python train.py --n_layer=11 --rope_base=100000.0 --qk_norm=false --bias="none" --tie_embeddings=true --parallel_block=false --init_std_qkv=0.0209 --init_std_up=0.0299 --beta1=0.9 --weight_decay=0.0 --seq_len=512 --train_tokens=726000000
Each number is 50 + 15 x the weight over its row's rms, rounded and kept within 0 to 99. Layers, rows and columns count from 0. The size before them is the row's rms in percent of the matrix's.

# down: layer 6 MLP down (transposed), 4800x896, rms 0.0299, rows 4435-4469, columns 448-511
# gate: layer 6 MLP gate, 4800x896, rms 0.0299, rows 4436-4470, columns 448-511
# up: layer 6 MLP up, 4800x896, rms 0.0299, rows 4436-4470, columns 448-511
down4435 101:70 31 29 46 50 67 22 63 63 58 58 53 48 45 36 47 29 67 41 23 54 51 45 58 48 47 55 65 52 32 53 74 65 74 55 36 60 62 68 56 40 28 45 81 64 61 74 69 46 57 57 64 73 48 32 59 59 52 37 44 43 51 77 51
gate4436 097:58 28 35 65 63 70 65 50 53 23 50 62 81 53 57 62 49 24 32 45 55 22 64 54 33 77 35 72 63 70 55 40 75 46 54 48 63 48 15 62 72 18 32 44 58 69 35 20 61 82 25 60 34 92 66 35 64 62 68 64 58 55 56 36
up4436 099:46 44 38 39 49 46 16 57 27 67 47 30 71 29 29 87 52 55 52 65 53 85 48 58 61 15 61 63 15 19 59 50 40 39 60 44 28 40 62 48 63 72 72 55 51 47 33 57 63 26 65 43 34 11 13 52 50 61 31 42 51 76 41 47
down4436 096:70 64 72 51 60 60 38 00 59 26 45 45 58 34 72 50 24 64 40 58 62 44 35 72 56 65 38 32 60 77 30 56 37 55 62 49 33 68 27 68 46 39 36 57 32 63 41 59 35 63 48 38 75 47 26 61 61 44 11 32 73 61 52 42
gate4437 099:59 58 49 40 73 44 49 45 72 38 75 32 59 42 63 55 60 32 45 66 41 73 66 66 67 34 36 36 41 54 48 31 63 54 45 62 68 39 63 52 61 65 73 62 42 61 53 60 52 40 83 52 24 42 26 54 60 34 54 51 50 31 21 64
up4437 105:41 40 32 62 54 56 19 31 53 67 64 59 59 56 41 17 55 58 68 49 56 76 38 66 44 71 67 60 44 74 55 41 63 46 25 42 45 42 23 52 48 69 77 75 74 62 53 53 44 69 71 48 47 62 48 38 60 66 48 26 63 74 41 73
down4437 102:46 42 42 37 67 48 31 35 74 46 47 60 44 41 53 78 71 25 63 32 49 59 11 52 50 54 51 26 60 43 27 46 61 59 79 62 30 70 52 54 60 57 75 62 37 58 50 54 39 55 74 49 52 58 22 44 37 34 44 63 69 41 58 47
gate4438 097:46 27 46 71 23 73 38 36 46 42 40 61 53 70 55 32 66 45 76 50 40 89 25 28 56 57 47 99 44 38 43 58 63 62 71 32 45 48 24 73 56 55 58 46 49 48 38 58 30 59 41 53 33 44 69 42 12 53 13 48 82 71 57 69
up4438 097:60 48 70 37 52 44 73 77 56 47 51 24 64 57 55 45 42 62 34 27 32 51 59 70 33 53 46 36 37 47 46 49 50 47 61 52 42 54 51 50 36 16 32 59 53 21 51 79 46 27 49 89 48 56 25 67 40 27 45 26 37 60 49 41
down4438 096:41 58 56 26 43 49 66 53 77 62 49 62 52 08 53 50 20 44 38 43 16 60 58 41 54 70 58 22 38 39 57 60 32 34 22 55 91 84 48 41 39 61 60 35 54 60 38 34 56 62 56 54 73 80 59 50 64 56 51 40 47 33 73 61
gate4439 097:27 28 49 57 62 54 77 33 50 63 51 61 43 71 45 66 49 71 66 34 48 51 69 64 57 40 56 74 67 57 43 57 34 50 54 55 55 63 38 46 37 23 78 40 77 43 71 31 70 15 58 46 61 57 48 42 54 75 36 39 63 30 45 57
up4439 097:30 50 33 32 43 32 82 53 52 53 70 61 72 70 57 29 62 64 28 37 67 41 64 80 58 16 45 56 30 41 34 36 34 48 42 48 48 67 40 70 43 40 79 58 81 56 69 41 72 60 83 28 61 66 61 50 58 56 25 47 45 38 49 65
down4439 098:38 60 49 42 21 24 81 56 42 49 60 28 92 57 50 46 15 52 44 53 38 25 49 58 50 31 60 62 52 69 60 45 41 53 63 50 39 58 27 86 67 41 39 72 35 48 55 28 50 62 74 43 22 65 37 46 37 55 61 55 49 66 30 37
gate4440 097:57 60 60 66 70 42 30 57 28 51 75 56 48 60 42 52 41 34 39 68 40 62 20 51 41 63 53 77 43 48 50 44 62 82 62 51 52 35 57 84 32 68 70 60 47 67 17 43 60 35 62 55 57 48 27 52 47 53 53 44 63 55 40 63
up4440 097:21 63 24 39 46 72 63 46 62 38 67 40 28 61 37 59 21 53 37 27 41 68 60 60 67 44 62 54 51 44 26 45 20 46 53 32 58 36 58 41 81 47 46 25 30 36 48 51 45 48 47 62 42 50 45 73 32 26 25 48 50 55 41 41
down4440 097:81 42 54 32 61 48 41 57 56 61 72 32 51 53 25 44 40 52 14 66 44 50 16 30 56 39 37 48 37 59 29 53 61 59 32 52 29 50 68 56 61 53 70 79 64 53 34 53 49 47 47 54 67 52 21 36 65 38 50 40 32 62 50 64
gate4441 097:66 39 66 24 90 44 61 24 46 47 49 45 47 55 29 34 79 56 69 48 59 40 58 64 53 54 43 49 60 45 51 26 49 17 65 48 73 53 37 36 50 66 38 53 49 66 18 23 28 41 59 33 26 61 02 34 33 47 42 44 39 61 28 40
up4441 100:35 46 69 59 60 50 70 51 64 37 51 57 40 45 37 65 35 40 39 81 68 53 51 55 62 47 39 23 45 34 59 55 36 33 54 65 35 40 68 22 71 55 32 66 40 30 53 57 46 72 36 58 45 27 29 52 55 54 43 66 26 63 62 70
down4441 099:31 51 45 50 67 27 43 59 71 63 27 62 50 49 42 71 44 61 45 55 42 35 70 55 27 53 65 49 50 64 41 57 35 48 53 41 65 44 54 34 46 51 50 45 34 36 59 81 48 55 60 39 48 66 53 69 47 36 52 69 55 48 43 51
gate4442 101:50 57 49 57 58 55 37 39 64 41 43 60 59 61 61 25 36 64 31 36 14 56 62 88 74 27 56 41 37 59 59 70 36 45 53 44 66 37 38 45 36 40 41 81 52 42 43 26 61 19 28 61 34 57 57 48 39 36 53 59 17 70 69 73
up4442 096:67 40 71 38 63 62 30 67 51 51 37 43 81 75 56 49 51 57 55 56 46 57 38 57 50 00 34 51 76 55 65 47 70 62 57 34 43 64 48 19 57 40 46 56 51 83 52 38 60 32 53 57 71 11 10 53 39 48 26 39 54 49 43 29
down4442 097:28 44 53 51 47 57 71 45 55 20 51 47 65 42 18 50 58 45 86 22 49 35 60 44 49 59 62 28 19 42 48 73 54 54 52 61 51 15 53 38 47 39 43 67 52 51 62 79 60 62 31 41 45 54 56 22 56 45 64 56 47 42 44 51
gate4443 102:48 28 76 36 46 51 52 41 68 60 81 46 53 50 32 48 69 53 54 52 53 57 48 70 21 42 46 52 82 67 57 72 47 45 52 72 61 69 42 60 36 40 52 56 36 66 59 77 36 40 40 52 72 58 95 46 65 33 42 41 75 39 60 46
up4443 103:45 44 30 31 48 37 62 60 54 44 67 31 44 74 43 66 63 40 43 20 51 68 49 56 40 51 49 31 72 49 51 84 28 55 52 49 64 77 53 54 39 43 44 49 73 40 58 58 28 48 42 49 44 53 80 83 43 39 71 69 52 34 74 70
down4443 102:54 45 34 65 63 84 33 45 62 43 16 63 43 54 36 33 53 52 65 48 68 43 51 34 55 46 39 55 25 51 62 22 25 42 52 59 41 63 54 51 42 35 78 91 37 49 71 53 43 70 51 46 10 54 31 23 53 77 75 39 50 56 43 71
gate4444 101:52 57 42 63 64 49 28 53 23 18 57 62 44 43 20 34 38 44 48 54 54 32 68 59 43 32 50 39 61 53 46 50 41 52 65 36 73 45 52 62 59 57 38 59 61 47 18 30 30 52 79 62 45 53 76 21 75 70 56 54 59 51 37 50
up4444 104:66 66 42 49 66 60 48 43 14 29 35 33 72 63 57 43 46 33 51 52 65 36 56 67 67 67 72 74 42 51 54 62 30 42 51 41 49 13 72 52 61 27 53 91 48 75 17 38 55 49 55 65 43 60 38 44 71 61 40 45 58 45 49 49
down4444 103:51 60 63 53 43 36 43 41 48 62 33 62 37 31 48 51 55 53 62 70 61 73 32 87 23 42 33 25 33 40 45 35 50 40 52 70 22 36 28 49 31 71 87 90 45 46 43 39 40 31 34 25 39 51 71 53 49 32 45 60 33 36 43 41
gate4445 104:74 66 27 61 45 70 19 52 58 64 63 47 74 61 69 54 61 36 37 34 45 33 99 43 76 49 35 75 68 33 38 66 47 61 57 47 39 63 35 38 39 52 53 45 63 54 45 75 67 47 43 41 47 30 55 32 54 23 63 48 68 60 48 43
up4445 101:66 54 36 43 41 65 37 85 20 30 34 45 57 32 62 70 50 57 29 48 41 49 49 55 57 76 36 43 39 43 36 36 45 56 55 61 46 57 39 43 50 57 55 31 63 16 53 89 58 55 35 44 57 62 72 41 56 52 52 29 40 65 35 52
down4445 100:45 44 66 70 56 32 53 40 67 50 55 75 38 61 44 55 51 46 49 42 67 62 31 52 38 51 45 59 47 59 26 72 66 47 60 50 46 55 64 41 49 65 42 68 46 94 47 44 51 58 47 53 63 57 42 64 41 63 48 68 27 44 45 64
gate4446 100:45 72 31 31 77 33 39 61 53 28 53 66 70 61 36 37 58 69 53 55 40 33 58 48 54 37 48 44 41 54 56 31 82 70 54 32 67 64 68 31 38 63 51 43 51 52 41 55 62 70 36 43 74 65 30 49 60 78 29 55 32 65 33 36
up4446 099:36 47 60 31 54 70 61 42 46 62 63 50 35 59 59 53 70 29 49 36 45 35 48 48 65 43 42 38 65 54 71 52 41 48 41 39 51 43 19 47 31 58 37 47 42 63 71 54 44 20 64 28 29 51 60 50 67 23 56 33 52 53 50 81
down4446 098:25 58 38 19 69 60 64 40 46 38 59 41 62 66 47 30 70 57 78 39 48 55 78 60 46 30 41 42 48 49 42 58 40 55 65 46 61 61 40 62 48 36 77 85 55 32 28 44 74 45 69 39 63 54 33 41 31 49 41 53 42 70 42 59
gate4447 098:46 62 58 68 59 57 65 67 65 78 40 45 37 56 68 51 50 30 56 32 38 50 57 65 36 30 70 38 29 90 44 41 36 43 30 60 70 26 39 68 89 28 38 50 46 59 68 51 62 40 57 65 27 73 25 38 33 58 49 69 91 58 48 76
up4447 097:27 55 53 44 46 67 45 51 39 33 50 44 62 21 48 68 46 52 45 46 46 38 51 32 59 39 58 61 67 07 14 59 54 44 47 46 35 67 57 71 55 24 34 53 67 48 57 48 64 66 52 67 69 66 53 67 28 51 74 51 49 33 39 57
down4447 098:53 55 70 72 43 65 72 61 38 49 45 40 43 50 52 25 42 27 71 32 37 59 99 74 44 48 26 63 28 58 68 16 34 52 44 53 84 19 41 36 70 48 64 37 36 40 43 48 58 63 51 40 57 42 73 71 41 49 41 69 92 58 78 81
gate4448 097:33 71 83 48 54 63 56 58 55 45 60 46 38 33 52 59 62 45 78 65 31 39 35 44 59 58 47 33 49 61 78 31 32 58 52 40 59 77 36 60 27 47 14 33 36 53 75 58 50 51 66 43 30 68 42 96 47 25 72 30 28 52 42 92
up4448 098:63 58 54 47 42 32 22 71 62 77 28 38 56 32 64 45 27 45 14 68 56 58 57 26 41 46 32 26 75 39 47 73 34 30 56 64 49 40 50 70 42 40 43 44 53 41 48 21 38 58 62 66 50 34 35 71 58 60 35 37 70 60 66 40
down4448 098:33 34 62 52 43 52 56 31 69 57 19 37 18 46 54 55 51 46 41 50 53 69 58 46 55 60 61 48 41 45 60 41 66 42 36 35 27 59 61 44 46 50 89 27 50 49 31 63 46 58 64 59 47 22 52 53 39 28 56 36 59 56 61 47
gate4449 099:50 78 49 71 53 55 50 68 48 40 21 71 36 64 65 57 31 53 75 43 33 38 57 64 47 92 62 30 34 50 60 65 33 75 90 74 48 31 83 60 39 48 66 66 46 65 60 47 53 53 46 73 49 47 89 38 60 38 62 26 44 52 44 59
up4449 099:57 42 51 89 66 30 31 64 38 26 56 57 36 65 46 27 84 53 22 53 61 70 74 34 39 40 50 61 39 35 58 60 35 84 61 44 64 43 52 44 64 47 77 61 48 51 32 67 63 19 45 47 45 52 72 36 39 63 45 67 53 70 70 18
down4449 099:51 50 52 55 58 43 37 42 59 41 49 39 56 28 68 52 20 49 67 35 52 51 45 71 31 70 48 50 63 70 35 45 52 77 39 38 43 50 47 48 47 39 56 74 49 17 49 42 50 28 52 91 53 72 53 68 64 22 55 70 57 29 51 62
gate4450 101:54 62 68 36 44 33 39 41 65 76 55 43 29 67 43 66 53 21 44 64 32 61 64 43 39 47 79 49 61 59 59 59 35 38 41 45 62 68 47 20 59 33 52 64 67 50 47 27 65 35 57 47 51 63 42 44 52 50 52 58 57 74 54 59
up4450 096:57 55 63 74 52 58 35 36 30 76 56 44 38 72 51 24 65 25 47 50 81 38 94 48 47 37 69 86 66 55 65 54 41 51 73 66 55 77 40 62 63 49 48 49 43 74 45 49 67 26 71 47 64 10 59 51 49 56 35 45 64 64 57 66
down4450 096:33 48 58 14 42 40 77 58 70 20 27 36 35 24 44 74 53 85 44 55 63 50 32 68 37 59 46 24 99 68 56 58 51 45 51 50 44 42 73 59 41 41 57 51 76 44 68 58 33 36 49 53 55 49 75 48 43 37 42 45 45 81 51 17
gate4451 099:38 69 81 67 74 48 53 35 71 43 51 51 31 35 41 26 62 64 65 47 66 39 38 44 40 23 60 43 50 44 46 72 80 65 34 53 35 78 13 53 53 80 49 50 50 03 50 61 45 66 44 37 29 44 39 87 60 51 35 72 49 51 37 84
up4451 101:48 38 36 26 56 47 41 38 58 35 10 23 77 44 37 44 75 24 38 56 47 34 47 33 45 63 36 54 62 68 89 61 47 46 37 39 62 48 28 32 47 61 48 50 70 54 40 69 56 53 59 51 28 45 41 62 42 33 58 58 32 32 47 56
down4451 101:47 30 67 40 60 64 49 60 36 38 32 62 26 55 70 55 44 48 84 47 42 59 53 31 11 35 63 32 42 41 54 54 76 71 47 47 71 38 44 57 57 75 45 55 52 47 38 43 45 63 38 60 46 32 41 54 29 66 49 35 47 43 72 59
gate4452 104:80 81 74 54 52 40 59 74 73 39 58 50 54 76 49 26 46 42 68 53 30 28 62 62 44 49 60 10 46 66 76 54 50 32 73 49 47 35 32 24 70 46 46 57 41 25 72 44 86 69 40 67 30 68 63 50 43 51 52 54 66 66 52 47
up4452 107:48 28 19 54 48 59 55 27 34 42 62 44 54 60 49 77 39 68 31 43 67 71 47 53 20 62 76 66 77 65 47 54 53 40 41 41 72 44 71 64 60 37 37 66 65 50 53 32 61 37 40 66 76 67 61 53 54 70 59 52 61 64 76 45
down4452 106:52 37 47 24 37 21 48 33 53 42 53 42 68 54 42 41 54 44 43 49 52 37 48 64 14 72 41 61 62 48 58 55 46 47 48 45 67 65 47 29 48 40 52 58 70 77 40 35 47 93 69 64 42 46 44 80 66 87 39 57 60 74 55 49
gate4453 101:70 56 29 55 39 48 79 71 75 41 61 63 41 54 49 43 34 35 35 56 48 55 32 50 49 51 59 62 69 46 39 56 43 58 34 48 52 88 49 58 67 60 42 40 44 69 56 42 37 42 38 65 50 68 53 65 44 33 81 49 43 33 51 51
up4453 102:53 38 35 72 77 37 48 28 49 38 24 62 57 49 60 69 49 49 72 63 60 39 72 65 45 43 33 65 21 54 50 38 42 34 55 48 41 35 81 52 47 58 17 61 49 65 46 62 58 69 19 50 67 56 44 44 48 53 42 56 27 72 51 32
down4453 101:40 39 67 42 76 58 61 37 43 47 60 67 32 36 66 60 47 61 46 34 43 41 50 92 42 40 67 54 39 40 37 47 76 53 51 51 71 66 40 52 42 42 66 61 66 63 53 36 47 54 56 40 46 56 43 46 51 59 56 46 44 40 55 62
gate4454 105:27 56 53 57 45 60 44 28 55 42 52 81 57 60 27 45 37 70 66 62 21 72 17 79 44 48 35 42 47 49 51 44 40 37 53 46 60 73 80 54 52 33 63 36 64 41 69 27 66 36 12 29 49 65 71 43 33 65 40 57 59 68 28 67
up4454 106:59 38 39 71 08 42 51 65 65 34 39 45 32 37 85 48 42 43 36 59 50 34 49 36 52 45 46 49 57 59 58 44 48 38 38 76 68 47 35 36 65 66 30 28 59 41 38 65 49 47 67 57 67 24 43 67 61 34 52 55 40 52 57 58
down4454 104:63 60 63 41 56 76 92 54 61 55 50 44 58 40 38 73 56 41 52 77 54 41 59 20 53 38 43 51 50 48 59 24 39 35 27 55 57 57 64 55 64 59 79 56 54 41 42 22 86 61 46 54 18 50 57 83 62 21 73 42 52 63 59 60
gate4455 103:41 64 30 50 25 38 42 44 65 53 56 69 40 93 48 41 76 49 35 31 61 53 78 48 32 65 33 56 63 90 44 59 23 53 62 42 60 22 52 56 35 41 63 52 25 48 44 31 39 54 56 41 28 17 41 20 43 65 43 31 37 51 31 63
up4455 100:47 39 05 65 57 66 51 38 27 38 29 60 60 61 56 69 71 46 35 51 96 49 50 50 42 52 49 43 60 61 68 43 48 49 53 48 38 33 70 46 31 41 36 37 53 49 63 27 36 61 47 48 66 80 41 60 42 36 78 46 44 65 53 44
down4455 101:24 34 53 49 67 74 19 67 65 40 56 47 66 62 49 48 83 57 45 28 46 28 68 19 49 32 49 81 79 47 45 44 57 63 44 68 37 66 64 83 64 16 29 59 69 33 48 52 43 30 64 68 35 53 29 75 51 62 69 48 49 53 66 68
gate4456 101:54 77 47 57 55 49 62 65 35 64 35 55 60 45 38 62 22 49 17 63 26 47 26 62 57 48 30 43 46 45 33 49 64 43 16 41 45 56 23 53 48 49 74 39 37 73 70 57 53 61 35 61 63 60 69 48 29 92 49 72 41 33 69 61
up4456 104:47 58 54 66 45 41 51 49 83 77 49 39 46 46 84 63 56 41 67 49 57 50 38 70 55 57 70 47 36 36 37 46 68 60 45 73 59 61 42 23 49 30 48 40 49 36 71 47 40 38 58 33 25 47 73 77 68 36 64 57 50 72 59 42
down4456 102:66 59 51 38 59 31 46 43 46 31 37 88 32 79 71 63 52 47 20 34 70 36 53 64 56 45 50 37 52 50 49 45 64 50 60 70 54 58 42 29 43 36 47 38 37 74 40 70 17 60 96 59 43 50 41 42 75 49 23 77 77 38 93 38
gate4457 103:38 52 45 24 53 48 61 45 73 42 67 74 43 69 53 49 53 60 47 37 29 44 65 76 51 30 66 54 39 46 61 45 55 50 46 53 40 55 56 50 42 84 63 26 60 29 65 26 63 44 44 45 49 79 67 43 43 49 62 63 45 33 24 51
up4457 103:25 42 54 60 47 44 43 59 62 15 38 22 47 45 28 51 59 34 70 56 52 56 37 36 60 38 37 68 45 68 49 65 49 49 43 45 62 26 63 52 27 52 36 35 65 72 49 75 44 36 23 67 66 52 67 33 40 86 37 55 52 45 39 26
down4457 101:28 57 41 34 37 70 43 64 37 52 81 55 42 45 41 62 43 55 54 36 53 56 68 82 70 49 60 31 28 42 66 39 56 60 60 57 68 55 34 47 44 58 58 55 65 44 57 26 47 63 45 61 47 50 50 68 85 05 62 44 35 35 48 53
gate4458 097:32 23 62 55 49 46 60 46 83 51 50 51 50 41 59 41 51 46 51 09 41 42 45 75 40 53 16 19 41 58 60 43 81 23 71 30 45 64 53 24 29 61 26 31 27 48 77 45 72 78 34 48 54 68 42 58 45 69 64 57 52 58 08 81
up4458 098:59 45 53 40 74 65 57 28 38 73 64 48 30 64 41 52 60 61 54 61 49 48 46 63 23 28 60 71 76 75 17 51 27 49 48 57 39 38 63 75 62 31 55 64 60 49 56 43 47 52 61 40 65 58 91 75 57 36 34 54 73 40 56 38
down4458 098:39 35 66 57 48 61 64 69 55 25 44 65 56 35 35 35 35 57 65 56 48 32 24 61 35 41 47 31 61 75 51 46 51 65 70 35 57 71 48 62 56 36 57 53 78 53 55 73 55 50 77 62 27 47 69 73 65 50 54 81 53 88 46 43
gate4459 101:48 53 29 39 61 47 60 30 49 67 62 71 31 46 35 18 61 50 65 35 22 52 52 34 44 50 56 74 60 26 68 39 53 38 37 58 36 62 53 08 36 58 59 49 36 87 39 35 41 40 70 59 20 42 76 49 58 47 54 48 63 62 19 75
up4459 098:57 44 49 48 45 38 66 42 35 43 58 70 37 24 53 61 35 60 32 69 71 24 50 44 53 70 40 33 33 52 34 49 37 83 37 65 36 56 49 43 43 49 68 58 58 40 61 45 51 44 55 67 34 62 53 39 46 57 67 32 41 34 62 34
down4459 099:58 42 76 65 49 65 52 52 60 92 47 39 55 83 58 46 48 46 23 48 50 36 56 42 60 28 50 54 53 40 24 60 55 41 70 40 46 46 47 56 62 40 43 72 44 34 65 80 64 75 52 41 33 49 47 48 51 49 23 52 55 46 55 57
gate4460 101:46 55 65 51 29 41 46 74 42 58 29 41 44 59 36 47 47 58 52 30 33 67 70 46 48 46 44 43 65 52 38 58 50 51 42 63 64 47 39 33 24 69 63 19 63 72 47 76 34 58 53 56 54 30 32 39 79 78 57 65 67 45 57 47
up4460 099:53 48 56 47 68 75 65 76 55 79 51 30 39 63 61 24 20 40 64 44 63 44 53 62 27 44 68 84 61 52 75 51 60 44 35 33 68 21 65 32 65 49 56 43 19 51 59 32 47 62 60 58 71 38 61 59 20 31 34 62 55 44 32 67
down4460 100:70 54 40 40 52 36 34 23 55 57 76 21 41 44 71 46 53 64 58 60 48 27 59 57 40 77 10 52 34 46 50 55 50 44 64 46 61 45 33 61 50 53 54 45 52 28 44 64 30 52 51 44 42 59 16 70 48 87 62 61 36 69 56 68
gate4461 101:22 24 41 09 41 75 54 67 55 52 33 55 52 79 47 39 62 54 60 62 25 47 26 45 38 37 47 50 56 52 59 52 49 47 56 52 59 64 47 38 57 31 42 50 51 69 26 23 69 79 46 40 48 35 40 45 46 60 31 71 44 47 50 47
up4461 102:38 40 74 50 48 68 54 46 45 49 58 54 70 66 61 40 26 46 64 62 51 53 59 40 58 29 48 66 70 46 25 88 76 45 61 56 52 56 38 63 54 35 68 42 61 42 53 34 52 62 52 51 55 60 41 66 52 51 44 51 35 42 61 37
down4461 100:38 56 53 63 57 49 57 39 35 14 54 65 68 47 42 51 48 67 71 62 55 56 42 47 85 55 32 12 41 40 43 46 37 68 50 60 40 68 46 46 22 48 56 66 57 47 36 62 30 73 62 31 31 79 66 45 45 65 76 44 19 49 49 61
gate4462 099:32 43 30 39 44 39 48 85 67 61 53 29 51 57 34 22 38 35 73 48 45 40 40 30 29 38 54 57 54 28 66 65 80 48 54 45 45 52 05 32 40 45 84 21 87 68 49 66 56 61 59 44 33 59 48 50 62 99 46 45 34 43 39 63
up4462 098:49 55 03 48 60 63 63 50 52 49 39 45 44 48 38 54 60 52 29 31 63 36 44 45 17 48 75 39 38 44 31 45 68 30 50 51 70 30 46 56 56 54 58 47 53 35 18 55 46 64 76 29 40 31 83 37 45 59 37 44 61 36 67 34
down4462 098:45 53 54 55 51 27 41 24 54 40 61 25 36 48 63 30 07 51 44 63 59 86 29 51 43 66 50 32 85 44 38 41 64 31 67 60 56 66 58 54 45 48 39 63 51 36 46 60 44 53 50 69 41 58 41 23 58 30 22 39 65 28 29 34
gate4463 100:48 39 35 35 73 55 44 35 47 34 44 37 56 35 28 47 37 34 31 53 32 61 32 52 57 51 44 54 54 75 61 41 70 17 61 54 68 46 35 66 43 18 61 37 49 28 35 46 43 46 51 32 46 38 60 42 25 57 42 37 42 38 34 71
up4463 101:44 46 45 80 60 47 53 70 60 32 65 49 58 67 32 42 55 53 49 43 69 41 79 55 48 67 51 40 47 27 43 32 55 35 37 86 51 83 49 18 59 53 48 71 45 71 59 39 34 51 38 67 53 69 66 62 56 57 44 52 33 41 57 34
down4463 100:41 75 40 61 42 46 66 64 70 35 60 54 48 33 75 42 20 20 23 32 60 35 49 72 47 43 48 60 62 61 60 72 51 65 47 68 28 88 58 45 47 48 62 50 60 52 60 35 50 58 17 36 41 65 44 26 54 50 36 42 56 50 71 27
gate4464 099:35 89 59 59 32 54 64 61 33 37 32 55 51 72 25 45 34 45 52 64 43 74 69 36 43 39 82 72 36 51 34 48 34 30 48 80 42 54 39 64 32 35 55 73 58 58 53 28 69 42 40 58 43 42 50 68 70 51 41 66 66 38 49 57
up4464 096:70 16 32 44 55 51 59 62 46 28 58 40 71 67 47 31 46 56 56 36 71 60 47 32 41 37 66 35 87 68 58 45 65 52 46 32 42 60 58 59 68 48 64 63 33 64 38 62 21 79 40 58 44 21 24 74 50 18 45 52 39 37 38 49
down4464 098:45 62 45 44 57 29 27 40 56 45 44 82 34 50 59 50 19 77 76 41 34 77 49 65 37 59 33 60 61 50 51 59 65 36 49 41 54 26 24 39 51 40 60 57 78 54 38 31 71 33 47 28 69 51 56 24 45 73 58 56 68 68 55 71
gate4465 100:30 49 39 55 34 44 53 54 80 32 38 28 26 43 45 42 40 47 56 20 74 57 66 38 40 28 76 64 68 83 47 65 66 63 38 56 60 75 35 48 58 35 45 38 38 28 83 21 22 33 55 43 18 76 68 56 44 55 93 54 50 22 59 40
up4465 099:46 42 38 32 36 52 62 32 66 30 36 63 65 41 55 21 28 33 33 42 56 77 64 68 54 38 48 79 30 43 63 16 47 67 62 71 47 36 75 21 36 37 51 60 32 73 36 49 28 29 15 39 42 41 45 59 47 91 22 45 69 66 45 57
down4465 100:36 38 83 32 66 33 45 39 27 60 82 48 36 53 34 59 56 68 49 61 51 60 52 50 45 78 52 68 61 39 32 83 49 35 50 62 68 51 45 65 77 38 37 61 60 77 59 47 58 48 62 57 54 84 49 43 34 58 76 46 33 54 62 61
gate4466 098:38 20 48 35 80 60 66 50 60 51 64 68 50 49 55 42 63 40 56 61 43 75 46 49 43 52 58 72 79 79 64 54 57 61 51 57 36 71 56 36 27 72 35 53 34 43 42 37 62 58 54 77 54 41 45 36 50 39 50 27 55 35 44 40
up4466 099:70 67 73 32 48 47 72 40 43 38 73 39 39 76 37 74 82 57 67 56 67 37 65 53 42 14 39 39 37 55 30 42 47 48 51 31 50 55 70 15 65 24 31 54 69 42 45 47 85 48 45 40 59 67 74 30 34 67 54 84 35 17 52 41
down4466 099:42 38 65 36 53 56 57 15 71 63 49 43 46 78 34 62 62 27 35 34 45 46 52 44 43 43 47 61 48 62 64 58 46 40 33 42 22 54 48 58 49 33 22 41 51 41 38 49 47 79 59 48 46 54 80 72 29 30 53 43 56 32 33 47
gate4467 100:75 46 56 27 59 60 59 53 50 41 58 53 56 61 52 58 78 49 39 54 24 61 47 67 62 42 59 28 57 65 38 54 36 39 55 18 47 48 45 48 63 49 48 26 66 75 49 44 79 33 41 58 81 32 58 54 47 60 58 71 75 52 44 34
up4467 098:44 32 20 55 74 49 75 55 63 39 36 42 27 49 65 19 62 32 63 48 51 37 44 41 26 42 32 50 60 57 43 45 73 59 53 42 53 57 57 54 44 36 58 50 23 48 50 56 69 57 58 55 49 78 43 70 59 58 28 50 43 70 37 49
down4467 098:78 49 31 40 37 52 52 60 44 60 29 44 74 43 58 36 68 30 33 56 16 48 66 75 65 57 67 40 58 47 67 53 42 66 51 50 77 46 49 49 60 55 36 44 69 59 71 53 39 63 71 75 65 59 02 32 60 72 38 42 35 33 42 57
gate4468 098:34 44 48 52 67 51 64 36 71 35 51 43 44 59 27 74 38 45 46 45 43 37 76 59 61 25 43 72 61 67 25 51 45 48 55 63 57 33 83 43 44 43 65 34 47 50 29 64 43 32 55 36 42 75 35 66 21 44 54 52 69 65 48 69
up4468 095:77 76 50 41 54 48 44 30 44 32 47 46 43 53 59 54 18 64 47 63 36 35 68 53 45 38 61 48 61 54 30 65 76 54 54 53 52 53 37 50 55 41 32 56 42 29 55 44 40 44 74 46 56 68 55 58 43 57 28 65 83 73 48 29
down4468 096:41 38 54 36 41 41 64 51 45 30 35 51 68 55 41 33 71 35 60 56 73 58 81 37 69 48 38 36 35 41 85 47 40 47 32 81 45 64 56 86 69 49 65 55 39 66 44 35 37 21 31 63 48 23 27 52 28 47 57 13 51 75 61 32
gate4469 104:39 43 31 50 28 51 46 59 37 26 68 45 46 53 27 67 55 49 62 64 39 59 35 35 42 61 67 38 49 55 77 27 32 60 49 36 56 43 72 56 49 62 29 19 37 39 56 37 69 38 52 62 48 55 51 39 54 36 34 35 40 51 67 57
up4469 103:34 46 43 64 40 43 41 52 56 30 43 39 57 36 47 58 67 47 70 57 45 87 70 31 35 69 13 47 57 22 76 73 54 51 40 44 57 29 45 47 35 36 52 32 57 57 45 33 80 53 81 22 57 37 20 46 31 45 58 31 46 54 46 27
down4469 101:63 53 57 56 35 46 58 46 67 74 64 44 22 54 75 63 40 13 45 54 72 76 69 54 52 37 32 61 51 39 50 43 48 84 42 40 53 60 42 69 49 49 52 61 68 29 46 28 45 40 45 66 37 43 82 29 38 55 40 58 06 54 54 37
gate4470 098:39 64 54 42 82 62 58 48 56 76 50 38 44 66 55 65 65 38 47 78 52 33 50 28 65 75 63 49 57 91 46 58 54 57 41 39 78 42 65 47 29 43 88 13 46 75 57 22 64 66 45 76 75 34 44 48 65 48 25 36 37 27 54 30
up4470 101:39 42 59 47 48 49 21 36 61 04 59 61 29 59 40 23 71 59 60 52 55 61 44 54 62 55 40 68 49 51 55 31 70 41 46 99 37 67 60 41 65 24 50 44 10 51 43 62 40 40 59 43 50 51 70 62 41 69 82 58 73 71 51 51